{"num_attention_heads": 4, "norm": "layernorm", "tie_word_embeddings": false, "parallel_block": true, "lr_head": 0.00954, "max_seq_len": 256}
Each number is 128 + 24 x the weight over its row's rms, rounded and kept within 0 to 255. Layers, rows and columns count from 0. The size above them is the row's rms in percent of the matrix's.

# layer 18 attention output (transposed), 128x128, rms 0.131, rows 22-31, columns 0-63
size [113 105 114 117 104 110 122 114 107 115]
[[145  95 160  92 162 151 161  94 108 145 135  99 110  99 124 111 142 192 103 117 150 120  94 103  98 158 147 146 124 109 172 132 118 116 151 129 140 125 122 172 110  82  91 135  91 131 157 135 122 155 106  93 150 145 139 145 118 137 135 169 124 147 125 129]
 [118 128 119 127  95 114 129 136 113 152 146  84 140 170 109 147 152 143 145 115 129 119 107 136 109 112 143 151 129  96  98 144 138 179 111 138 153 138 156 126 146 107  78 140 123  77 157 110 117 152 150 158  58 137 142 104 141 156 133 113 131 144  99 102]
 [114 115 116 143 152 139  76 140 121 146 139 159 130 147 131 127 127 140 132 139 181 112 135 134 144 137 106 190 118 123 140 116 100 143 149 132 125  84 102 119 158  91  81  98 141 126 134 108 160 134 185 151 168 129 149 115 111 125 116 128 131 116 113 116]
 [113 132 105 127 129 121 146  91  98 122 113 100 156 149 173 187 159 175 154 151  79 133 118 121 133 106 116 152 170 127 155 115 126 141 108 113 132 128 127 151 126  95 167 115 151 105 103 135 138 110 136 142 141 132 133 180 112 102 141 126  85 113 133  79]
 [104  58 129 134 127 198 127 156 117  89 142 138 142 161 135 128 155 136 124  90 143 128  90 108 130  77 139 137 150 132  93 149 135 133 132 134 119 115 137 131 187 110 146 128 112 158 125 101 117 103 131 121 101 146  97 126 135 125 140 123 135 120 168 153]
 [122 101 169  94 113 123 120 101 124 120 116 140 128 172 150  98 142 147 110 166 126 172 169 119 149 135  95 180  97 114 114 148 140 128 107 122 156 134 121  94 132 123 127 118 120  97 169  93 148 140 135  84 152 151 133 115 128 100 129 132 103 120 152 144]
 [106 135 169 115 142 121  94 163 145 106 151 106 168 165  97 106 135 137 138 158 157 128  76  84 170 170  84 170  77 137 156 114 135 121 138  86 108 110 151 105 125 130 131 142 175 150 137 147 155 154 122 128 119 137 139 127 124 103  85 117 104 144 139  92]
 [ 73 133  91 112 129 189 113 179 126 131 133 106 104 130 132 129 136 134 148 111 158 106 163 115 142 120  93 142 140 129  99  89 168 113 113 156  98 119 125 110 134 127 104 125 140 118 130 124 174 118  92 135 145 147 133 114  81 155 138 140 150 164 109 152]
 [144 135 137 108 150 124 152 132 142 121 139 126 158 135 107 131 117 114 114 116  95 122 175 141  93 142 162 143 205 141 149  98 131 142  84 133 142 110  85 142 110 126  91 138  89 154 147 146 127 101 199 141  95 128 155 124 111 112 127  92 117 107  96 106]
 [103 125 116 121 113 123 100  90 116 156 165 128 137 112 141 140 117 162 124 123 146 131 174 116  82 105 120 147 127 142 163 123 165 130 118 105  99 136  84 163 149 121 114 196 104 123 134  93  87 106 148 156 137 134 108 165 115 133 129 170 114  75 137 162]]
# layer 18 attention value, 128x128, rms 0.145, rows 23-31, columns 0-63
size [110 122 122 108 115 129 119 113 122]
[[106 142 101 113 144 125 150 102 140 103 158 140 114 113 131  70  86 145 152 113 163 117 143 107 171 114 109 103 123 124 150 125 128 107  95 151 126 127 122 132  83 128  96 131  67 151 108 156 152 120  71  95 123 157 117 141 127 137 137 137 125 150 129 108]
 [140 138 160 134 126 143 139 115 125 146 142 119 129 130  80 107 127 133 116 118 120 105 118 125 162 110 114 131 117 145 107 184 178  95 113 148 159 173 126 189 100  84 172 141 111 129 125 149 110 156 127 123 130 125 120 124 163 112 155 135 136 161 133 155]
 [ 97 108 112  92 109 131 147 142 151 133 152 154 135 108 122  97 119 125 158 111 113 166 137 140 121 157 103  92  95 156 136  85  95 126  99 179 101 152 165 128 114 133 130 136 145 138 147 185 118 134 115 168 120  87 105 127 133 143 156 112 142 145 119 138]
 [139  95 177 108 112  95 124 151 139 125 142 152 119  95 103 106 120 111 121 177 149 144 101 119 113 138  89 100 135 105 140 126 139 116 151  92  93 148 135 146 107 126 137 105 143 137 150 116 117 171 118 131 103 102 142 145 118 148 121 151 149 159 137 106]
 [ 93 144  96  92 120 137 166 121 145 103 105 138 137 145 120 142 144 122 121 146 106 106 127 103 150 115 135 170 115 158 165 101 137 149 120 146  86 139  75 100 119 137 120 124 120 117  83 107 142 180 117 145 114 125 132 144 102 178 119 112 115 135 146 164]
 [133 116 133 147 113 108 152 102 117 140 129 128 126 110 151 190 131  92  83 166 155 102 133 141  85 128 187 134 140 144  87 145 114  93 143 127 132 114 150 149 147 116 111 139 102 107  85 121 159 159 109 108  95 139 132 157 165 132 139 151 139 142 157 122]
 [108 116 138 110 140  84 106  91 144  98 140 185 133 102 150 111  94 127 116  95 118 126 138 136 151 162 112 170 121 124 114 174 133 106 104 126 142 139 144 156 125 153 126 127 113 113 109 162 130 148  92 111 156 154 182 129  81 138  99 142 141 118 117 107]
 [137 146  81  96 118 155 119  92 101 140 110 146 116 100 108 118 139 139 148 109 141 129 117 163 179 149 115 118  93 125 109 129  91  89 120 199 151 118 134 165 100 153 138 160 115 112 118 148 144 110 130 159 145 127  77 147 128 138 131  78 126 127 133 138]
 [135 187 177 122 105 185 164 150 129  94 196 138 153 144 103 127 122 162 151 157 139 134 114 156 107 111 100 133 112 120 155 127 121 104  96 110 131  72 130 118 154 133 156 119 155 150 125  74 142  94 152 114 124  82 152  84 122 190 120 115 159 133  77 139]]
# layer 18 attention query, 128x128, rms 0.101, rows 32-46, columns 0-63
size [ 84  61  92  87  74 121  97  96 101 102  97 105  89  95 109]
[[110 118 146  90 145 112  96 121 136 159 105 113 122 120 141  72 154 115 115 190 127  81 126 109  64  68 131 107 122 123 100 121 134 119  94  99 101 154 122 127  67 117 134 108 108 134  95 160 134  99 153  89 123 110 110 144 105 127 109 113  86 114 151 120]
 [141 108  78 149 110 124 157 130 112  93 125 111 119 105 146 161 123 129 147 125 108 140 119 139 131 140 150 103 110 125 194 144 117  74 142 167 139  48 180 143 111 153 138 107 126 133 177  87 119 103 142 110 105 104 132 127 102 130 111 149 141 112 146 130]
 [133 129 145 158 177  99 106 133 131 166 136 124 122 116 112 136 128 102 145 107 128 125 142 102 107  85 126 159  82 148 132  77 159 127 150 103  86 143  87 130 133 174 112 174 153 179 120 127 117 132 150 139 140 140 124 138 102 117 117 120  76 130 138  83]
 [ 94 112 158  86 121  84 182 141 115 174 155 133 113 163 100  86 141  94 128 142 162 136 103 145 126 128 137 162 150 153 153 127 156 111 148  90 126 180 128 122 112 138 152 151 127 165 139 148 110 139 134 109 159 153  87 161 140  97  85  92  78  70 120 126]
 [120 114 148 119 104 117 100 130 172 107 160 128 139 147 128 145 123 140 126 106 132 151 139 127 127 194 123 105 178 155 135 175 141 149 117 172 133 110 150  83 105  49 136 102 118 120 149 110 160 155 173 130 136 124 111 122 163 196 141 132 144  97  90 189]
 [120 136 144 133 113 143  96 112 152 131 169 154 148 109 135 138 114 156 103  94 110 118 105 110 129 171 138 111 182 136 105 152 139 133 102 162 119 116 156 115 108  91 149  55 137 117 129 135 174 128 173 122 119 121  78 122 186 180 145 144 163 123 118 169]
 [171  90 108  94  87 133  99 131 142 129  97 116 101 141  97 155 108  84 114 132 139 158 151 120 147 135 142 116 108 131 147 140 100 122 138 175 138 130 134 142  89 117 111  78 141 131 110 137 132 109 131 132 126 120 156 108 126 169 131 142 110 115 140  78]
 [122 138 112 129  98 113 152 119 150 149 133  98 133 133 128 159 100 156 113 134 115 167 127 136 135 139 111 133  61 135  79  93  94 140 141 145 139  96 109 131 155 118 130 136 106 180 158 120 130 122 117 146  88 164 135 129 132 119 156  80  94 158  97 129]
 [124 134 163 153 126 115 137 116 149 132  72 102  79 137 133  79 131 111 130  92 163 150 107 156 117 139 124 155 110 141 136 132 126 139 145 101 106 108 160 153 168 158  82 158 127 112 166 120 113 116 109 131 151 123 108 140 127 177 158  78 173 163 145 118]
 [189 110  83 138  92 137 106 129 120 142 133 149 109  94 157 103 143 145 104 116 136 158 122 110 160 164 145 135  96 169 103 100  91 148 154 143 166 111 141 174  93 134  93 133 153 164 110 104 123 141 137 133 128 166 153  84 133 151 140 159 138  98 129 117]
 [117  93 136 124  89 136 158 135 129 119  96 128 135 148 128 111 189 122 137 151 121 116  85 122 112  92 129 163 119 104 130 128 122 159 133 138 138 129 143 136 132 156 152 151 139 180  93 129 111 136 152 138  67  80 137 163 126  78 149 156 124 129 108 105]
 [120 131 139 108 127 118 161 158 158 129 157 153 107 100 111 131 111 198  99 160 118  92 114 123 148 105 133 129 135 190 106 113 145 131 144 148 190 123 139 122 114 139 109 107 144 137  96 100 137  92 155 157 131 123 129 106 116 117 118 108 177  97 100 111]
 [104 148  99 129 107 126  91 154 123  98 120 123 161 151 140  97 113 125 104 134 129 114 138 124 137 137 155 131 144 143 142 134 174  60 149 149 135 126 116 101 183  88  98 128 175 146 119 121 147 111  72 144 135 124  78 144 107 125 126 131 134 123 138 111]
 [145 108 112  95 121 123 138 131 126 107 160  80 158 146 143 135 123 149 121 157 103 136 106  68 115  99 103  88  86 138 128 163 144 137 103  91 112 135 129 130 137 135 144 133 145  90 131 112 156 147 146 121 113 149 190  96 141 155 130 140 141 176 113  85]
 [120 131  54 113 160 119 158  79 106 162 116 165 127 148  97 111  83 101 134 114 117 161 101 117 108 131 132 140 135 132 121 148 115 145 147 136 159 132 126 195 115 134 113 112 125 113 113 151 118 143 126 128 144 111 107  53 106 119 131 119 113 124 166  86]]
# layer 18 attention key, 128x128, rms 0.101, rows 32-46, columns 0-63
size [ 65  70  89  73 105  72 111  95 102 108 103 100  97  89 102]
[[ 86 120 173 119 165 130  88 111 153 136 127 146 139  94  99 131 136 158 107 106 136  94 105  59 121 127 103 128  94 133 111 124 122 142 155 150 140 149 136 121 113 140 141 151 139  93 128 121 158 129 147 121 122 102 136 181 152 154 122 149 118 160 147 149]
 [127 122 109 152 147 117 142  96 149 139 143 100 101 151 184 113 113 133 146 149 138 145 123  99 103 154 138  88 122  89 129  96 130 167 166  92 135 128 140 203  96 123 163 124 158 170 118 167 134 130 155 123  87 110 120 128 158 129 160 139 125 128 120 107]
 [159 122 107 140 149  90  97 127 131 137  98 184 136 142 196 108 175 134  88 126 111  95 145 108 132 137 134 121 124 121 130 104 153 150 129 130  92  97  90 139 147 158 166 137 171 169 104 137 138 158 100  87  88 114 119 135 154 140 121 145 149 124 165 128]
 [ 96 156 115 190  90 118 122 127 124 134  95 134 108 164 108 151 129 131 137 134 140  94 167 120 185 125 111 139  99  85 115 132 125 127 139 128 114 124  95 126 140 135 120 101 135  92 116  83  71  92 105  91 120 119 100 116 154 110  98 129 109 145 129  82]
 [137 138 150 121 141 121 181 144 102 159 144 152 140 115 145 159 126 146 112 118  99 153 113 138 182 128  83 178  90 138 141 132 152 113 115 113 155 156 146 120 158 139 105 144 122 122 172 122 171  73 137 162  97 153 141 165 136 135 155 144 128 104 125 136]
 [117 115 178 147 114 117 154 104 118 141 133 129 141 121 122 128  92 134 108 128 117 109 164 120 109 144 103 124 125 103 131 136 160 108  86 117 116 125 127 150 132 168 130  80  94 145 122 116 143  98 130 126  97 125 128 127 111  91 123 116 136 125 131 116]
 [140 125 100  83 136 149  72 144 148 129 140  81 115 144 150 120 139  98 120 145 148 144 107  94 137 155 157 135 125 134 150 121 119  59 134 144 113 136 164 153 140 131 149 174 136 148  98 140 100 171 101 113 147 121 148 140 115 135 135 181  87 133 131 111]
 [150 151 141 150 138 113 142 173 123 131 142  97 122 162 159 131  96 175 113 112 130 111  98 107 146 147  89 183  90 102 141 115 118 130 143 138 106 126 118  90 152 115 117 155 134 110 116 139 116 149 145 156 104 195  96 111 165 165 105 103 136 153 102 139]
 [128 154 156 141 123 104  98 131 153 115 139 103 147 116 155 116 137 138  79 101 141 184  86 126 190 126 136 148 130 115 123 129  79 114 138 161 124 123 118 149 160 146 104 138 152 126 128 138 124 156 124 148 110 138 156 106 133 134 132  88 129 144 129 114]
 [ 93 131 154 152 104  92 153 162  87 132 116 121 100 114 148 146 132  90 108 125 134 152 124 120 119 133 121 124 161 154 138 126 120 117 111  93 166 127 153 180 120 124  98 103 122 144 132 121 131 122 107 125 126  91 136 136 112 116 141 141  82  85 129 139]
 [176 121 172 119 113 154 158 112 103 133 112 143 128 125 120 108 195 122 131 162 127 114 119  99 122 126 109 136 132  99 134 120 128 154 113 130 118 148 160 179 124 185 148 148  79 180 122 120 132 128 103 160  90 106 103 152 108 109 123  94 166 145 132 109]
 [118 151 157  79 130 139 111 130 156 115 156 110  90  90  90 128 128 121 138 132 117 134  66 116 130 127 122 165 147 159 118  93 138 160  79  95 188 112 153  98 136 122 132 162  97  97 133  79 140 134 144 115 130  99  94 106  97 123 120 117 138 114 133 115]
 [ 98 137 133  84 106 103  76 164 119 101 147 190 135 140 131  98 119  92 148 147 120  98 114 110 142 110 164 102 111 104 152 137 100 123 144 165 147 167 143 109 127 111  88 134 139 164 115 102 141 135 112 138 133 158  78 128 161 126 120 151 132 177 153  81]
 [154  90 123 116 130 136 120 119 150 167 114 103 174 135 148 157 109 113 138 156 146  86 138  83 120 122 140 105  92  78  83 125 165 121 165 132 112 145 172 123  94 138 118 125 118 140  83 145  97 105 172 113 168 126 147 107 144 118 120 126 125 139 112  94]
 [108 147 146 135 126 157 140  91 107 161  91 137 126 136 145 122 133 136 111 139  98 152 165  74 160 144  99 129 145 135 114 171 169 170 181 118 132 102 126 168 115 129  96 113 107 123 155 109  84 106 158 133 115 115 148  84  75  95 123  99 108 116 145 111]]